config = dict(
    d_model=128,
    head_dim=64,
    d_mlp=384,
    rope_fraction=1.0,
    tie_embeddings=True,
    init_std_qkv=0.0577,
    init_std_o=0.0717,
    schedule='wsd',
)
Each number is 128 + 32 x the weight over its row's rms, rounded and kept within 0 to 255. Layers, rows and columns count from 0. Numbers have three digits each. The size before them is the row's rms in percent of the matrix's.

# gate: layer 9 MLP gate, 384x128, rms 0.0827, rows 88-104, columns 0-127
# up: layer 9 MLP up, 384x128, rms 0.083, rows 88-103, columns 0-127
# down: layer 9 MLP down (transposed), 384x128, rms 0.0827, rows 88-103, columns 0-127
gate88 095:100164106135150121136139152149125103063164184152177116067083102125121167145157123140121080092169131139178107122197140131146098117109115149125109200126167146115168098133139111180123152103153187140148154095149147131141155109137164129109079142160129191149164131133136112146127132098154147146167119159143161152167174227103119062110042166175090123133090090057160125173080083140158129140126
up88 095:130064117183092167168166138122128153114147096116148105145144074171151117145120161168144074126090085145105155110154085081117141199150151119104154108137104121139138156123152131193158185164140093096180122133148126136190110055053155144129180129137087102131075165157176128078186150134063190135126144141088126131109136137124135108117175124128123092189137102149136145126173047114176102131140
down88 096:137066096162096048109104135108087146143095152145155132135110167129201122075142144142105117101147128138107141109140146099182144162185101124157106112138116189111097118113113110105133098142112218118111177149152152095105103115184107110088076094138165114146097090162151199209077155117153133157093123166092130149124066086098143092132072177108078124097099130128145119105190133121139116130064
gate89 096:099155214131139171125155136192120175099091112053133069130141105079111122145147118154145069118152130118099117086106116112125151101144169104085050100080135173149064088118117149130100109142136154123152063095166125127095160153119071143094128123156105182130079092109082104104147111125181155093135112101162150068133124098138130127134082209109084143163188137118183155118109088104117118106130
up89 100:113116167144139150127155131114114131151101083136207159127109152093130146123129127120117110111166160057094110150126168137156129114172140113122084082072132151114079075169149190162127132115132105086107139048141109180067163180148152166117086158127200181166138151098110108080143106095118107078133110128156147176100158134134116127126080180159192140125099143111122103095101195124068202109130
down89 092:130124081057116101124111115096118158145104197187156112079148142110130132158154126167095147150136073113178065092133177142113199097155082117134107108120148141106208117168162068097135128193043135160120132109163122131145077132102086132088102147149108123134154111137157141157157153112142081176164106090114078164087203157127115101131143112132106111130151111108096158190089142173122097092122
gate90 106:165151165150086131160150119203147117076090108119134146168132157123104115072093157137136073103132127157153132089145170087123146150119091101107172154094106207157101155168103077113083123101125099137102101100156145153149029134150136097102146163126146169094142104146153136168144126161104146149182049112179128080121133105148150093108059135085166116137148143121108100056163153082087125129073
up90 102:093114155157127103116111107115109141106177095209150156111163126122110116136148081148121051101120073082165109177168125185052093160129150126141079079109084059116187107138157058122116160169140110140081130170077137174166149112140103203105128117106145088156139104183083145145144101131205155146126163123128139114099098110162146115097136124109139077111173166155115118128110123153125108166169
down90 105:142163137134186088173153130128096108177163103153166150103119167150162096145116141111160070109081099169166162113128164197082158155122147142144137096208130151148250119132131119103165115155171110113092110092077205099134146141107125126091172147079087128165145104167136095160123146117162133113183102084121194112130085135091083100171075152119091111095142139128127104119145144142098131131136
gate91 075:107123179118152146124130143087096154141132148114085187123126136136150222145086136140096136142101091113136132124170112102151152079092147132165136178096071122183117127128166136106138091133211087084100061109123113113160121166159183198072134092119119124100160152189114117124106199173158205154103083102171131180103175117155161183109087150153086134133118136145106128092097120124147145101130
up91 096:224154075150168060155126115116122127084233134147157090109145111125148088089112152114174134122153134117063127142130100109118142094144131104124147098111122137104163129133147136122094118132146123145123154165106155098119132039156092118136135138131152129126154116110163140170084103089124108052191137094107064095096119097100169177193118117134116118141184108158108139161159135117143239109146
down91 134:150152047126153088177116127144163129056194069095104106077134141081127116128111171116111149143133168099109093147106098093086157138143123070125120106137117109082214155134125142155133139108126176148127179139086164130111115047136105124178098089112152165121163068115117112188136113114100077090150135122133049092116137115105171127185120121116079105080162145149104142143178143104125179134086
gate92 105:110128180130100134143159053061107114149161128095118122167078096077117125131105113134164136172138086180109118130103075144108172132137080141122135131099084083128162169209126140084086080170157152144116146098089105166097127147166087164110128111177082078167094184178143124076151101113090103101051120066136159180138157109108112096163123136165089162147129178146125140095138164128111098102129
up92 106:167111179104142137121138142150150135159120062065134143112124152150037163116098217147111109119081143105124193058157144103135066104088134132172115129111138136143107129113151158149170103140147095140049125149155141121113132156133153173086125101145077123147155141118142087169147130136130135181185116182129142116154102068138108091152098120109135069050052136146114136099138077168121089146160
down92 099:117076099135091157185121134158141135148123163119134124133172154082108109140150126132159136096069086129104165134118065091172140130126093162077175091133135118106110138092091113121147129149097126148114167140063131095124198180094154114104111117217111158192189133136132129179110111175146142106145140148120129180148150151091152120171128113115097115116101107075082105084197154111028167171086
gate93 099:150152084169163078164172147145155163115127072132081116133088077160173047174084101120188152105134178133107185067132154150097101154118174130143166066108201145154125121126138096118107081136112132123109095079114150069163091142113131104094119143097148128156101168180131118118130118216095111105171106116108155095110168097142107167141127150095125143119127109103142126071128171184174129172136
up93 095:144049154101104115129121154115129078170160132131179098108140099145133153157158167130101136085141162157112075106169082139167072099093157075101133159108146138085072085073167146173105110150122162150086111106115141115155177167088125127141106110140085146118106150158102183147117173054143107165171140139126157068172154148074136153194138136197151166116133202152102118152128140174140171149140
down93 101:132103161109067122057085105076158081114124157138088175084143125162157139144143158072110142146119128145108075079214105170165147098088128121119101160093113141126130126147139179116154148182151116140121155144123188124123116155115089171118115122184144120070135125140107112120152069070129191160090183122078153119097088115172141132170109161133158169161106171127168133113148135054195152146090
gate94 094:131158137171122110099170122096141104118166139166075149085179173122168148122158145054123175132148112177172189143192078127113151112112111115126170162165065142121070160122108119045087120122192080128115095139118135134139166135151123149150172129099121160139173043125128160160110124090107111174109130137143132119149153128104187146170125135088172127138100122152098065155157078156144159143056
up94 097:187171143097093098205117095139139041120106091154134118158120165158169135076085113166142158144099156120125133140089132100143085117133157152130139113121159092160131134152123151074103172154113089138133168180131153146150115061146159145124172096064088145043172185164101114112121134133130171165092138129144140130130097123111180137156222120138182147139128117125051121128169155102180103096119
down94 097:161163126103121102109107073140120064093086124183085117080095089120168137102077115123129142131156059129113118135114144152081085103122137108130206140177141155121130128071103139092129099135115098137083117168105188114089148214169177177147130134088140096117089179147112106109191108114137092200146162128133078141143091156151181143157126123131141140081079140096091135170133158106193135172141
gate95 102:126084197112107145099132052151074123154133140146160139101074156126154171128116125134110162129154117137133124146151147169115168176147135128120150140146111102103138110127109074113093035102110155182143105178109118220126113074151136142148220162157131127142091132102124168131133161096135176162209070102150097098114182132098133144113194114144168133155112169126152129124114168079167092121077
up95 097:138123160140154136110112098113143197069143086132152115135093128099129118092138170155151087165133159117188124126070157106109119099122159096168142146120136143113126095130163147035185157149130132070151194124105104093158051151135068175113111088133135111142138114144089151137068091089084118078117125101144140168145134132105139100136173208130153153136088140094085105143119090143169196176194
down95 099:119124133150187146086085104099161131177057098173125106128092108074155137131095121157190177114120130091170145098108156087148149195093127136140135153115118130117151061115158114108095123106137128133107207060093171146115046186198111132162145109113159134095145148115101107147153148124112229161126093156155162101109110156133174102117096122115096112150095148162152118161145064129147154153127
gate96 095:120136179131155097075143115147133140116151088117124062149081149144158172177156126077087147077116132093094093123170190184138124157097099106143161189110042185173092125120098137154099115063144115129088122080142120148201157092149117140102181058117143153152157113121131110097124146161200127128102145146169100069107143142130156155164108139139197140115122107160196124139137117137162143105114
up96 090:127052143119176118129135150171130094123148131179086151114113117140119047099100124215143144091139099181151135183127099115167143097105077175130060122156174093093115154110131099074144105204075127113135143124182098123091109108192123142112078126092109097136054183135109139103121138116121186160153140151124138154171137178151130129087156079151150138105111123094141151156208134124114146108129
down96 100:122094191115180123134107107074161138115089107136117069161058147125168117104155109133087103086148113153155093112159154156124126099136148155154137147101136174128086149138125123116143062117133111148162151089140180043194095167199089124093123154138168194158106118123160157083111137183087153153183124121160086117178118123143168159123138110157114097084123159133088148151210091168114148173133
gate97 099:179139067224106115194088150094100130116117155057075140108139180152165134141158125149110167134108102083125093098138188153150071127165078163174103097073160165111126107138119083096165134134103089082096116111167106194101142146114131131157088111109103119115134134121143066090144103142086114109124156104150161144119070087117130099110126106131157156156122210177170153104110150121163106099096
up97 094:075156171157089113172088145119100086137201144106126120180093181137157117163128128088124177136077151107142118121137128137125133114134107151107145134158103093124114097118083086117091179170158130142141193085147120151118149126071071120080106050124099098114131096143134117124143126111114137155147085079125052138129083107112025088140166154117120129106149179132145195146148038112151127086095
down97 102:112109095097133120137124089093081105065148107082108136147126145159116115136099233141074132112127135135137123084149182118149163122134126082144201140167096107081149091076175134155164133115143099152121165181147079106088063114144075133146101131087130119135113117092152145089131073083100092089097140074134062115136111091159094119108152171147104109113079097163092102117138111080158149194182
gate98 097:131183116152193095096188157127055108166147192109104162155158157124141134161149102111175125133150143114169149119209151148123066141105134155154093178119108100138082082156165116106064108136141152141131126085098150101139131165119083095160105132117151110079150133116124106098150095093134083141104106155100136136014047124177135123128123061121146092086088138147153149146118113129125156082164
up98 098:131122100143162123136155122169130123142063137109093140112125108164102118138099092147165164085086130155115167079152133149173106160138113164103131126104107122123098112139069137132130141098152092129096162125134172105070177110119190173123103146175100123126167202171121122089143075151205143056151161156105117176129071108178161140132090143145122138100148084164179108143128113107016149084188
down98 103:065171138125151096174174067069092152142137070149126105133165143128152174101110099146086127149107115132130154099115140144180072175111139134163154126077099089165158157179134113121072094161096189117129130125164074116105119177140153126115095125105115159135096134137167079122095125137149112173072135132080160073100062166184116152164062133089122181147121089163160136166071131176110153128118
gate99 104:113114171065129131120123188113126159142094096112105162124146117094134077133173147105157156102141166192095138087143149123134115125058125145115186169129152160053046068151132129161166097124122175120163106129121098075099180083147181115133099104108130164095141168171129149175161142133175091141169080095135177147168080151127101071135135123120077095101164083113136133117175113166085139084136
up99 102:124106115162127131110133175096109079139154126133092132155118147094166207092129090168114144121140081146116053135138085118110118104118085123140153107145190149058188171111170097143109086118139148102107083156115118071117104134124066095150174112141156151121096061096170137121139060138122130106112133186118155118114103139180055158151137133119174085161126112066135141126157180032128162139150
down99 092:179146130116127071169092122136158123192112115066171136143094048153095148111078079087131124196143140156159108126135116117111070113062138152173133181086093069170087130120130090178084201084144135133128121117150072130079165175140159163132149146093110131132102187152118112153120110188124153073084126161127103067129107097135117165129123128102126153117138089127107140081156084105100104117111
gate100 094:089142132164162141122135125153165185113127131127129179128081122099137154085144114133164142106119098074172158154123113147127106151130131159148138080115183095189056087116133106171151167110116148162169174140125174137081216154178057127103153176149150161185130119094099121120187122098137091143116141155104199143116053194119124090096100129134138146078141108130059139142119135087121185134109
up100 096:133128131087156085151148167169084142124165197146138076139155148115153086083151147087176117145126103133219162158101089156186133154143096178152130112121108088168129127133098068090141085118117131133171183162111149120105162110173074094105119154148132095151151109120103091125172118125132188114142143151174143092222111186183101139101106132147125103118114158085124170174101126172170154181106
down100 094:143094161146132146083119111074123128172098115110112133129185075173144159058096100180138111092104206135097158110140144119108149143132167065119115104069129163181106192164129183154102147124096143146116159150108101128123153149166106088150165093156164068085151152170091082164151112101105089121103085173072149140074095095114092112127134126121142077128110146130102138054209140102124127116151
gate101 095:116122125148084175103103034083130099150095145109130151114175154100167075121105146091093136117140150160159081159157145128093114139156078155100110124128185157116135151171127124127093099137158072143139168103125113166152144119123117190138081069185155147133156137117129159110083100100109173138144157113165196085133103142121104094145074147144145106109018134114120104128142083137063211134170
up101 102:141186086151157113108110094150076075080125146126097137140198102164116209130158101123115102111145159110096157106110120134165164133107136151004188115139093067093128076157076092071127101115101140144084129140105123111151108086121141180142109139139144134093112083114166143143153092141154125165099141116150102103159104099103154146130133127117066119060151127129108093158046123151164083165123
down101 091:090094173131056143167101080164068096113105179139121163149152179100108107189115167141158151118106150128165182114154087117086091100095099187120140162091165161108184122153120176086160123116134192120118156100143168149141118084109143119155087074158145123137124168147182106105122122136103191134168072133112103070108131156077104163097123108161148086138107149167140104144120114129103151056188
gate102 094:157179166159142149089042110147180121097167134115145137168196158127089122149138126195136103152102103124136109101167128095137112169169144101075099150122167121090191095141105047095130115076138136122107129155154131152158112088143115079178184139160118094089137113134097129181175142104171123075103118181178093133113154144199164129117101144149143091091172150145115100135064132163145096168136
up102 093:105129091135166098071138135089094136216077114187186099162155111098117142184173095093184136151140160126093157089077125116159178115224147122151149107102127135175137153143194080137134153067125089170097112145089108105086165155131133131124108193142125107111167132104079130138085088097138065085164133115118151150123127144112126103169162146133141153120106171116102094144108164146087160092151
down102 095:103116132128135172174176130135157169131143143152054083066160086122173148136082119083066093153112146112189074109117109140122073114075101116138192135136122136182113139087132143167112146103058111066160089117110157115135111148046117116129061133159138095099070147131163103107173137123138166144144105118096114166148120160091081129147158133106185169152055126139116081117164105155154144111141
gate103 100:121113124162095146096128111103135155109113083178149125138092179146115113173110117149091141137098127124113160134201091092099126108185183142150139185121145155127193105169157157131143105148151177214157191082049165103135150151153130143115108054170120073092080146135079116184135105112137188174117116056136111144117102139142160177121107160097148116138138127132093147104117126147115140079057
up103 103:174072121144094188164097114107130189087118174108108131115192156057143105149211134173130117173108096062112144099091104149085140149140104144149111139179115181156114152144144134149095135116143154186156084051123108168083115157149182097096146127101123155124129125132112080042089176111153143127102137115124153129198095129139129106119093138164122082129171092094122159169166170125120116118109
down103 098:126161150146158145130157126197148102127135150140169109176088124173089097113130125085094145126132181159098092163172133130163058110131144080063142071092147154067093106147141056167157138142150120085160097101112176085133183110137103173113205199117112123127139154086151143122211162137146103098081139135121157117102122166075150120136142094160128124128174183123119129139129117070167132088155
gate104 092:115163121146149144118150153103091071176145108126145160155116115143128148121136180130171124072121106190111110120148129091197110117166183100166110153147098084160159119107126150084169115087096162160131184206172119077185196147149137112125146153120144146128080079172132109119141181090108086074172085111163141084060095164155085126154115057110153184144137131092131110133118114104160108168118